config = dict(
    d_model=512,
    init_std_up=0.0175,
    lr=0.00894,
    final_lr_fraction=0.0,
    dataset='wikipedia_en',
)
Each number is 128 + 32 x the weight over its row's rms, rounded and kept within 0 to 255. Layers, rows and columns count from 0. Numbers have three digits each. The size before them is the row's rms in percent of the matrix's.

# down: layer 3 MLP down (transposed), 2048x512, rms 0.0225, rows 683-689, columns 256-383
# gate: layer 3 MLP gate, 2048x512, rms 0.0991, rows 684-690, columns 256-383
# up: layer 3 MLP up, 2048x512, rms 0.0965, rows 684-690, columns 256-383
down683 092:087099115152085167106142095203117132175133140069136167129172136162103103169110123089167115157176128101120170098108197113173102111129141144112219121148166136099145154126070050148055112110123091201182105147135138075117117089075096093146174150105139138089105067102130135102163168091130116162134124080137151184149069096072120110160163097112150146139200143130103169085135130150072164148106
gate684 175:030154075140103153134083129095159180169116112134129162116154140121120108081181117108121148118175123108184176111130147096133096145180130095194076147152187131098080099118134126193099156087107165092121071091159130209133108184098136158073150060161104138095119157066107116125168088108113108078125163108092159178151164131092102197108127161148132100108139121154146088151142153173133155106132
up684 154:131106177126136118108118167114113179043081112124107102126138149118097117083119118150129130146110171131081094144134120145130149116112083152139106130089148133174179162159157128109182126110122107111112108153140122132118094076166127101170106076047130108115143088146127129155120138141123199137176088072135095145121050176185170124144098165136143152115143128115087108100077095125102135081101
down684 150:148134101118119119113144065149161199108184097082107113152136127117199124102138130144121092100139091125083113128143155128118089050141114065132123123097095199085127085117126137170119151145091145132156148073123088146126205116100091119137088174152121118146151129135122148118079140142142084171106178097132110084119215155111126139119155161120082141099132156101110134131166120154111127113104
gate685 130:126100130140239122118151107168117103210136190110183150179150121144119085197133132127140119078122142146091122135125162145145121133178160157140136149097164119130120080097049090205124093119165150173211082091107134071133112151155184188138119123087111113115133132170122115107121038091084129148162135110110129130117106150123124099133124117158165132110195153117144093139122104153127114115131
up685 136:109139107158149136162149181107110135095122077084085116120112181092059104147138175111200084135128115125135179056075142125090137074159140141100120120128188093109132143106140085160129077135177146162078082145181121150206134135120084086162187103127160120126118152068093125192139136129147087148049110121169166145181167085167123141126118165086054128099154160164139113119161175128088123102104
down685 127:131150106128184142148194106128130068161188048193100154080135143162194156115117180146105106169134132150113110132097195056162155121111106099139154093169065120166076088152136140178069108100070143065140140101158048111099159120130089113093083141096110186111106135137134164129142078100121109125101135127149170157121136149117116151119122097143076145132104113124091133147126124123151131157143
gate686 115:083101110145118114136145139120094130157110175179174165080086077180120098145106166147104157154192065083087128122122147120119169128134105121176173062106120169125110091141063086138130074149114139083116094088068114149117048115085107116139139090045141141180210123087132124123130173141169145157117109074092125090122156115160096159112086143146129231130142108140116095160157047144118169158131
up686 118:169117160093084186117090093127159128112142095140056141166115130037139096125145119146168119126139132255131083137110176167130160203148100071183139131090107132086130124127131181141133157125091112176068156145120141112126077174123135180146125148140146102147135177133101095149129054100129095132128112105135158108143113111133150119142172144176109103113100115085174103134114144122135126147116
down686 111:107082165135082098105129133118124089112112133126108167145111109066141142112115096106171112091113156110083122100141123102144154122109122117083081154168143149126122117120146157076117153145133113186103156119153122108126174110132111081148122115192166148069119107112141120144135176149089112090163168081131120098093106176079116106092144097184141091134147121148069151115106091131046130108081
gate687 142:125118112150171068085123142109163129052158203142136152206170139064121150143140138135120186125123110133148138145060137134116052158132136161156177136086096146120089118169130134107164104118123111184168160067073096097172137135133115144089183198121127072092103115123149095117132113127168158124103097080121136110122158149142123115070227181167082126160108143097143148139143135111111108162089
up687 140:120062147191081084111169138148121159088086173124096115135090153156134153092133138181115150140156116147117136135059133148123094143124087143151111144130128102118154130164177118103083085149146118114129124169163108155159130088138150147104149144097111121106053074141088079130131183120116144127101098149119114128136100123145112076147173132183145098174166127115109185092120104151127119124171
down687 137:101143106184187136152111177108106171128123176160132089147126114066190101152138132112175067192115138156086130171136076138136150204124138114110139134090108156187169116114111111155111130192187144086081167133112151117124097132134179136140152161173109157143172122141141110108177117135143118144138184096143048094130124140142154091118157133068061131149108098131156084141129202124124167113160
gate688 123:158127153140074159110185159113165120181184105103131146187114175127085109178167147085148130149138118096095144118146081128168138158147119131144121158094099189137150115112108133080163117142140140114119134139160134158162167193138126173138130147154140118120152107081041082158131108143109092138177111083163135164141107172114095067130153195140150154128147089137093098163135077100083120144115
up688 127:189184097110118142150078130121123101141131150135090113129150109151125140146096086136099145159098153082090149198151140085175164126105106111140090160147078159132114105094116174086117155114104160172120146121129150115093195116100123147046081135104138162090162132187089116165149146085091198132166128118161186137143124106163168088144110145151126150111116080144129148152054141133136160212170
down688 121:121085162113119142122115138166127143134171130087085103124098117142117158077143100079143125085108100146156070089101051133102113164157121163137110175082116135105128105143084130105111137103134146126131130124145145147206151092161116170131086143114089116107135100090133100066165106130178150149102057114103122176160109130131073129126123156087197139095148109134085084151100137095149176159153
gate689 103:183110158104162190137162143153097122167096209118076154126058140165131063153071126030129133159107139122134159145071140180109159182109112141179125114133093133116128078137128122132122156210120159109162150081124124124126150153146107151140138095078154107122182144076091065115167163138122158088096121124137123169126115162058158175135108184111134166155109104152099146181148151087090188160102
up689 109:094124110106117079127126097195116081138130075095129117107176103125102160135149092144114071148091092132151148082143114138155098094150145179095132125116162133129133174125143125100139097093195171140121120118145128138129149155046126099100128156106102148130124123183107124123153162070181049173147167164116143091148153113140087095138180100138080043187109057132153130097083090085138068113139
down689 110:084141125189106110175152138104150167092138138153169154108129059163162215130200136208143146120158134164070138121102138177191124134144061121088174163131142145116153137117213131135116183134138156115082139139079117127140105167144124122113102111068178143131083102110099177088069106151122200135166103114173143118154071119081141098078150070058101130108110178081107090105148157118133131071081
gate690 072:129081114125129134169112118123107137153137136144102171139060100103196117074149052171104136189093136113088129155155091129145201122086138119109092151059130150122108129145154113050158131095195103138122160171137138168174126150099165129093135201119160092124109088095121128116164100155103138118164101204116130119080113104128151106150136127147089116145140132108115145153141144183140088103144
up690 082:143082078130159131157111112138081149118095125085092214090094088168163117126157099149134185144104170105129155151103074113117198128102147106116078114123182123196096150077078096108126088050186133117158168141129088142186167148112081157069140141114132108107137117149084107141147101106158122166172136166059100113079148112158149098109137129121092152145151112132119146159132161183129093124151